Part of a small language model's weights.
Training: 114M tokens, 13904 steps.
Each number is 500 + 50 x the weight over the matrix's rms, rounded and kept within 0 to 999. Layers, rows and columns count from 0. Numbers have three digits each.

# q: layer 4 attention query, 64x64, rms 0.197, rows 56-63, columns 0-63
# k: layer 4 attention key, 64x64, rms 0.205, rows 56-63, columns 0-63
# v: layer 4 attention value, 64x64, rms 0.2, rows 32-63, columns 0-63
# o: layer 4 attention output (transposed), 64x64, rms 0.212, rows 32-63, columns 0-63
# up: layer 4 MLP up, 256x64, rms 0.226, rows 0-6, columns 0-63
# down: layer 4 MLP down (transposed), 256x64, rms 0.219, rows 0-5, columns 0-63
q56:478511444504530479474465524498399569516534458502526516524513469423507562544469467539437531467508486551495507472642513425545471469505454489536517510552448496585555473565448456529458488484591414
k56:542508472521500500504495499484479521465509403514526452504449553438518552459426451491525526408478480455501510462560363509457542471509452507490504546537478489462446487541503501505448560434541444
q57:524469513489502543494433550572501502468542549568536517472436482432478534557490525509593480468460531502434446488474506486560517526574492507472535474541482474487564541508482492523476510554531536
k57:529511551561446537478504418571493508500413446527516467492506492468427547483406498575546436504496420453491550522469468527518574466460491500524544537521504505517481570545478460474496567500513497
q58:436517531482485556432465505539478483528502430494502504475469457470534498471576543549369387488539544493477488491452507520474557495518491498555489443486556469476506433486512482473455535506441414
k58:550508504460516470502473585428452531495534584484514486478577497525472506548537537581604459504502453497453520475469465504626459560525543479500534514494604527500569554477458534488528410561534495
q59:493483496424513558440514447488460548502572453474537549599534509468480467482465575533462528562498589447413473560475464501469433537511458569521486493480510462379488425488559494475496506506457492
k59:493525525520521398568540510483479537495431496448525457461483546507481547465542488484469486573478497425469468491446511510509554615482443518530498488515409509537522491526525498445531531489501452
q60:507525582459474510495495518530509466511515521498482520475483534503493443488538512525501452531503510515465488523436493518471498573522563486484479446523525516428463518530462526467473511516493495
k60:499497460536588475525467575493498495503507464526491552428581479523443481465520501424535451554483492468530406470518524501532500504506512530475528480434501462536539562453487454498514467547473519
q61:472542497478484532444462545457396482460503428499545444488565471489515501515496542521490502434480486471469515496509475453528482458527454522503523467523474504502532499477521570474484534533504467
k61:527562530445547439508502487448478521510476468476469512583482538573492551583467587502425430491521493494414488464519436544535470535517446519579511545482481484524578565481489510449467557485549579
q62:522492516535500524417528492443520387548507497534468548484527532533508468452548518487560440472490554455489481527465510517439554518510517505492530518491468553555471529504524508507468514510522537
k62:425548460465507434440553492527491488471479568498509521515458432536481492525468523500522468527507486532453483476540507493531465462441429452486548512489555471560506470469505486573501476528501429
q63:510478562529534526577491504629533485507507473528492452451523539595443469474459503421458452537447471574515482530546552465584554558537589492473512479509500497475558627450468504519498481490498536
k63:584393380513467521474499486557528525495412464523512523448598508456478521539538466548543561485511448449532477553438501451424538410469531568541520570497462483448421532471534482548473525430500650
v32:452573532530474604470489647533430437414579578504361470483486457378457590560514545540619439461443362394484508471427421485502615428591423608591581416466485498566673508596483402471429382537460464
o32:463533461551538435645487587554440347439483566526288426371594446574587529486566389545618536447499422549499525493477566497463600416615537604506457519533484518572512508433437443645419595461440558
v33:486570500442455449456412551540495555450551460511542532503471570475479399534451429466406391473444542507446490481521562563543514551481592494516524554501504513456555542475414403481529368559577462
o33:492492419454572423587505442414474592495550498437416529541605587505501434511442404511347509521555533605503520498493513480555551480437527489459543548504531501514462407453453456450500452497418528
v34:483493560479505537573509516415413545521535526457386467493545451506540490480484543526456450415518461455480487478471460516508559494540402518476533450489517419456493446544542520541500463528431468
o34:506525529494419531548456568454519509565484519486432534461485522500444484516538504559568498437459437477503514480562460448500508521616490467537448444511478506524603501550538556604486556458521504
v35:492479535546527485483518490499495535569520467544449449512493569511508509475372512399561523590498492569560508465577406538571511514525501607642669488390499556515482409581505498396535423508540539
o35:495512504433389434513413437478548572405504458465404465475451475597538494443503557520561460476510534516489573495619496481506625384447457597426561468557474445635554462506443386511466455495594585
v36:463545518446527509581432386516460553558493389485489522444525526467455432554508425424374570459529596531492435529597534483489445525507500450430501565510443502492442487386502458549523571497545584
o36:524514535523442456441507439513544554482560467455570541540510628430441522563526526541367510500471513512499507455489410493530406462387490460535470466480514517476460398451470521333514540420512478
v37:567479534501434475501474553496479588382525420545524481452429505659561423462421543461460386484462482456532630555438499523528628564435463538465448547603563548472497572444467436608539393531487504
o37:516444443446514647568579566402502585529542518511499562493482485450569461469425417401542573571550580612535493466484477368510442532491489430529392505504534489530558332433554535590509375515431558
v38:493508514482575487541485572553458528595547486437390507474552487550482472642466415502458433445477435501459449512495530492492523512601472574545514537393577404556536520487511482544472431525444583
o38:484481457479449482455479483489492471521556512474382519521555545529591527529561551487404486413549452433459493455519510541499524466560468537652329512541600432517513442532400477503531576444503500
v39:440503442588462443523514494575498407511533493525488474607431555510471571520472522436587645430504419507519570517561481510464449401417507503545491515512483567507568469521411478575448543513495535
o39:465495472485568504490528538544432342421457529557494496490469471497468521509500436425495509457562493511574523595564462425512498503327522537524474540515469457524539530497404424523496520538572586
v40:518514509512553575534488506457455504508509485473392418489523445505539550500536518527563479503454398452535511517369454436470601449611347629517500468494561454546525501548546455510494458500402500
o40:532508530544442518507556568581510405454486503523411486399436485508647518463598489502602552513418437492476568451448525541438530495653473554590324449545509489526542476478533510579522648469470449
v41:418540459576431450527503473451501475491487506517553591607414564493500551489491487463619589460474515531506547485523541518461459435422594476523508462517529610533521587528482508482493523426553515
o41:483475460453558518534473507507440473357473544563462467529442471542355531459453425448487541523507503522512438531527554487539499515447500487457630481477500421511492554502514451431529469545556498
v42:547458437487579539551420483584591484426520528588466429471561530475473447399420413456487516577427487535609466551568453455500480612435551503538518569504484523434497450472457482577528541567584464
o42:455562515478472458518553536486545499440479454401574495498524475548544484567471551456491477526541569499573630478561457484524443443335476471436509539602564594466463451452388439527498449424443539
v43:503481535556491511552599449431440515652454431453440441423546433585516520483510520554489534490557512508519540505444453470466561527514464468448424526533516406419451427469585619593513511493432513
o43:442523548523393655435469554445571481604521518511564520506418497416435507483512568495545496460434481403471485464489437480494498520585478463563424445508454476461588508586553582519539494531574486
v44:501511474512517507446452538538526480449474543534513513518438531632494469535402455461561506512505454516440564520522463500518408537437482548513438494616605537539595448456464495490460494488525546
o44:547457422480475490499526514463487458457557537573525541543465504538568481445525478429490497522556568482452509509495442459487402523440513502529512589560550535489454474494502392559543473582496558
v45:583433560395598513467531527535577486393391545463587364386558452508436416618536592518540444590324500467566459519512573441445576418582566494512433481401429507625367611458562557318531466583430391
o45:431557505550536485462553392612611524439496470429526413485559402424715536498503568536562417519636461527503453429443682570479463439550522424476547551459462502572380518526563579506490509505319415
v46:592453500588539567523526464400406445640500475440454445530552439498472573591506531450593659561563467489472501445535367474483464405497352518517547418557409514481516416539548563544507604429428538
o46:552499553612363505392470537611515392455540474552547509431409495434455596483518587520596481463487492412442528494505424463452541486539483561499446434559440565568627591513530454550503575532611489
v47:481469565549536446541559500457471508553476406463473392406534471613501421610449471450386472472480525502470517524460508525518604491523461506481457564461504423489476476424548544588555462521435558
o47:496466488502427623439518449476585546594586533463529543490497535369576498468509509519466482463562548448528493447487492524480487455526499444610391495472501417534579447569483511475557497519525483
v48:481503456385487500544558504376430471533517490478429461441524486474446494499488524527532528480496492495472528506479472438424547462550416524526503477435462377524437538537543517582465553495466522
o48:446561486500416510541478565555509443525457459432445490515534480429433576522527529481601491457481449488514486456524485446484476466560427505540388433558495467484484568535490566519479547506536475
v49:508467514474485505517562447393446467556486536422389480518521522462493489403453600527498542414599483507534476496605451491512466532507476426489528482535494425501412459539518570471459550538496464
o49:496548554486447500480446531478526504548446497478499494474444475472365490528500545555583445420483455480507468509587435417484454495527471486486525477534486504486513516558519583573482519496561493
v50:461567523576471479478459421553518467495492413545581486509498522524483549534520456490499601526488442514486489547454512495506511444452547496491438623442500521379539582464417507621519512456496575
o50:449446486539580534474534477542478440452545547473567516486517512502517508448498468474378550528523542471591504495427479461496523483376540505499412560445491455412517491442464459401580452470515494
v51:414536509483494493487394502465526498521516538421399479517549462431458429581522487590515518440405435513482481441492516515523557453643439523549552514365524427491567480542561474371522471534478503
o51:426542533504488388553498480549535484488453528421345500460565599526487465440612482569424515483520414499439498516574550560465549392617443485575519510494469448495521529556516448552483588451474473
v52:582454512473480436478498491597578483373476498588632514453467516539523455431483538498485474574511578487544528580581498522574400540366605404473482533588430527539468506446451553505520495534564492
o52:532475532488592524484530435461523545553506494517686486578582400506514477546382487471544469540620575544566472509496481444518394508346587446384588578475504547487443423436509486477457342529451541
v53:452517446553471408450478434450562482464484479486530610514496623432484521452520486495488623491495595563526412483593541513495444506481667413458549498409476568460351556455448433396515583478602500
o53:499515518461548418485432419534487609411390492450495493512466580485331458522449530537364448543489554540596419521537510568521519464370456462391631460406554455451409500476437523387501428493532489
v54:375580428471436540564449453382477528542556586417371561528480550369453508473486536557489536380476490499484456408458568500449552478569467489458587465374500454479543469531514514439489489465523485
o54:446581502442465440601476554483467509467430512429343483455499570529333472549531476564487513471433404524479452479530526503494540450557429480530568479481481460463543566547466500504480624455521490
v55:469468461584527513480538551557503422474551491572545535582469525430532562569465553428625481452532469465480558518575508528557441380465493545543604401484488651591598460535457464432452499444519501
o55:621394495515534427519520462547448436432532506591463427446495459580582561507474453480553498504540507490534487579506499530522539490443571596477618543535490458632504530472447416526445572488512558
v56:507510448499524508499454490656519475432557446588532514560446585494494512499449491473543484500457436481515505564543578471516501463469527548560548561482501579516495589527427428476514498523552548
o56:517465468473584419508567466539476477402500463500487477460551457565585534530468475443450522553552530547565531519519500472542491457375522558480501564521551442516452436403450444438505528429425526
v57:434436398435485417528490491448475483519484564407418445532410590420459408467482437490540520457389544484461492494527573490483519478565450559506527435377587311593493515570507442454484467535499475
o57:502508515444558389515610457464457453462441492414361479551490576462518497516487470484514425480528447609485536473537516595451490507506436464575434418541617403489512506613524489501534644553516432
v58:523506584469519508529554490454379540561427462423469450451552472616516416542477495549388556441589526490451517473454415541543468540454454505409424520551480376423545434419526608610527479514456504
o58:519494537530398619471467536407564501623590527510539612571473546448442468453493543541492462427526521442460510439460398439477473559529529451582446512489440525463589474549565548555542468552528511
v59:440544496464490558524536506387436495581518542469388553509536474439505537454470558543482539425557445484484464473449491458474511524549423479499542445506532437506496447485533530494462494473474516
o59:459554496483410490545444582472489493532456496494442497454483511519382492531554518529554494441435452446477457483531480452509484482607447509521491468528469502494520558530475554555468559468546485
v60:491508453473496483496426563613487496465528490515511477621453507432517511538513396448504481537473436473509527553551587488461435432485499515527506512575483512473610483556472361473513512486539486
o60:528487470498599393524589488545439435481476485509505504503562507511573492520505444468394546532506529539479598556498534521561486520418545549507492497547551536549490451451481444463524598500456507
v61:497535536566479577511561477400460512618503497482491517533535411489495637538564632552595594465617513461491463476386470448498531446516459451431539446542418574455479492489562591540512521441434494
o61:506509561569398575456435584535512452486493505581533449422454457465343549509535538569598530458437475401482407472445517459490575513633515514466513469464380521499585607492549568490481538452509494
v62:544412479532487523490496507437519437424454456475562448522483454492529485520552457473491476503459510446486518538499591494484543450554487526488365492521540403496477492513503528528487538463434481
o62:520466504566566535463610458548476469556503537487568481504456515439600546465437482475503537531467488500509510506459500570462469579517508448554433492477551495488505514550543529532565534525489414
v63:522502520544515556594559492443464472579506580476399471427516433475528511525469507508519525492502488463496494463437414500506569441501456502474523439504489439509507426545561562560501475493438487
o63:488532541504411564515446567477510456517524543501475509459468467471481510518506512556649450444475438420474496442510480497478518487597504505530473449503471528502641552528501505582476568496569493
up0:487521480492431536430440565545606481481551505481532521482540504477526446514436469565539531440487522536436471511491504513512467469489503559454513488464502517471503469559434513556510481460543462
down0:590507486500518478576532495490462519527510532501490479591503475504552566509553523452479481500522486485552548474488482601472548494508562425550527438515525468531541551453539550474508538524479464
up1:419578483505460452496438449504553507505496504554469533548497499504468537521433543539470493517591507528517444442568486478515533452439518426470607456462483481558516514493460517412460399479569485
down1:458451449455501483527477540467494445529443426446460512494511509498521481410545451466452551542504550511481549563402534424449525502516467551475436560531452491484457442489554446550512478532508603
up2:505467523459516516494507434490529478515504479394421458466550472540490503555435546401475531511564453530482545486504525515501490489516539474603489465392504507510508592468509445532546546496521579
down2:466513496520418517479500501461442546435501499579496477465450569439459513465510558466528476506396505571564514537476422501519487494525533495406590433541545471537524500525491385478478539521520490
up3:571574490562472504473442523477460479481495492472448550553551563487467434527547440509377476479575500465480498478503602539518479466535443434489569528413529534507528539496567430485471552562442470
down3:496521427550538481564457500571413463518500467437531515460518476473411514621400427560489502522537437467378491495512505609534568433562520475465432493438485553501513545535538431516456521442493567
up4:452506533568448477508503534506543441466507514489494549481508570537563549488547572512408455493512471521494485468506454536388467551534600441544459485539503571429533530533460502530529550541512442
down4:421537569544557526423541537487456509494500502472463474512573495495513439555461507562566504414428467469575512371533483540508474462527468513459531493596543428461519512500511508512477428437464477
up5:479500517438473370533502422416482449543440535514499568500549563538356516533449482394596490554589486516528478543519585486525489538418459505615608505497522540536486546549487525579441529529429486
down5:555533485536494494573517458485479442509538451487446452477430582511486526522620453584456503520432520336524490601606593503551546532505454487535493494511476567482565416574446501513482473500477490
up6:448541503497495520535471594461533484480455474484529519447569544450474466460484507499550483472500480470502462476480480463503548459499502545412451547565468544539505494476439493510497474418534518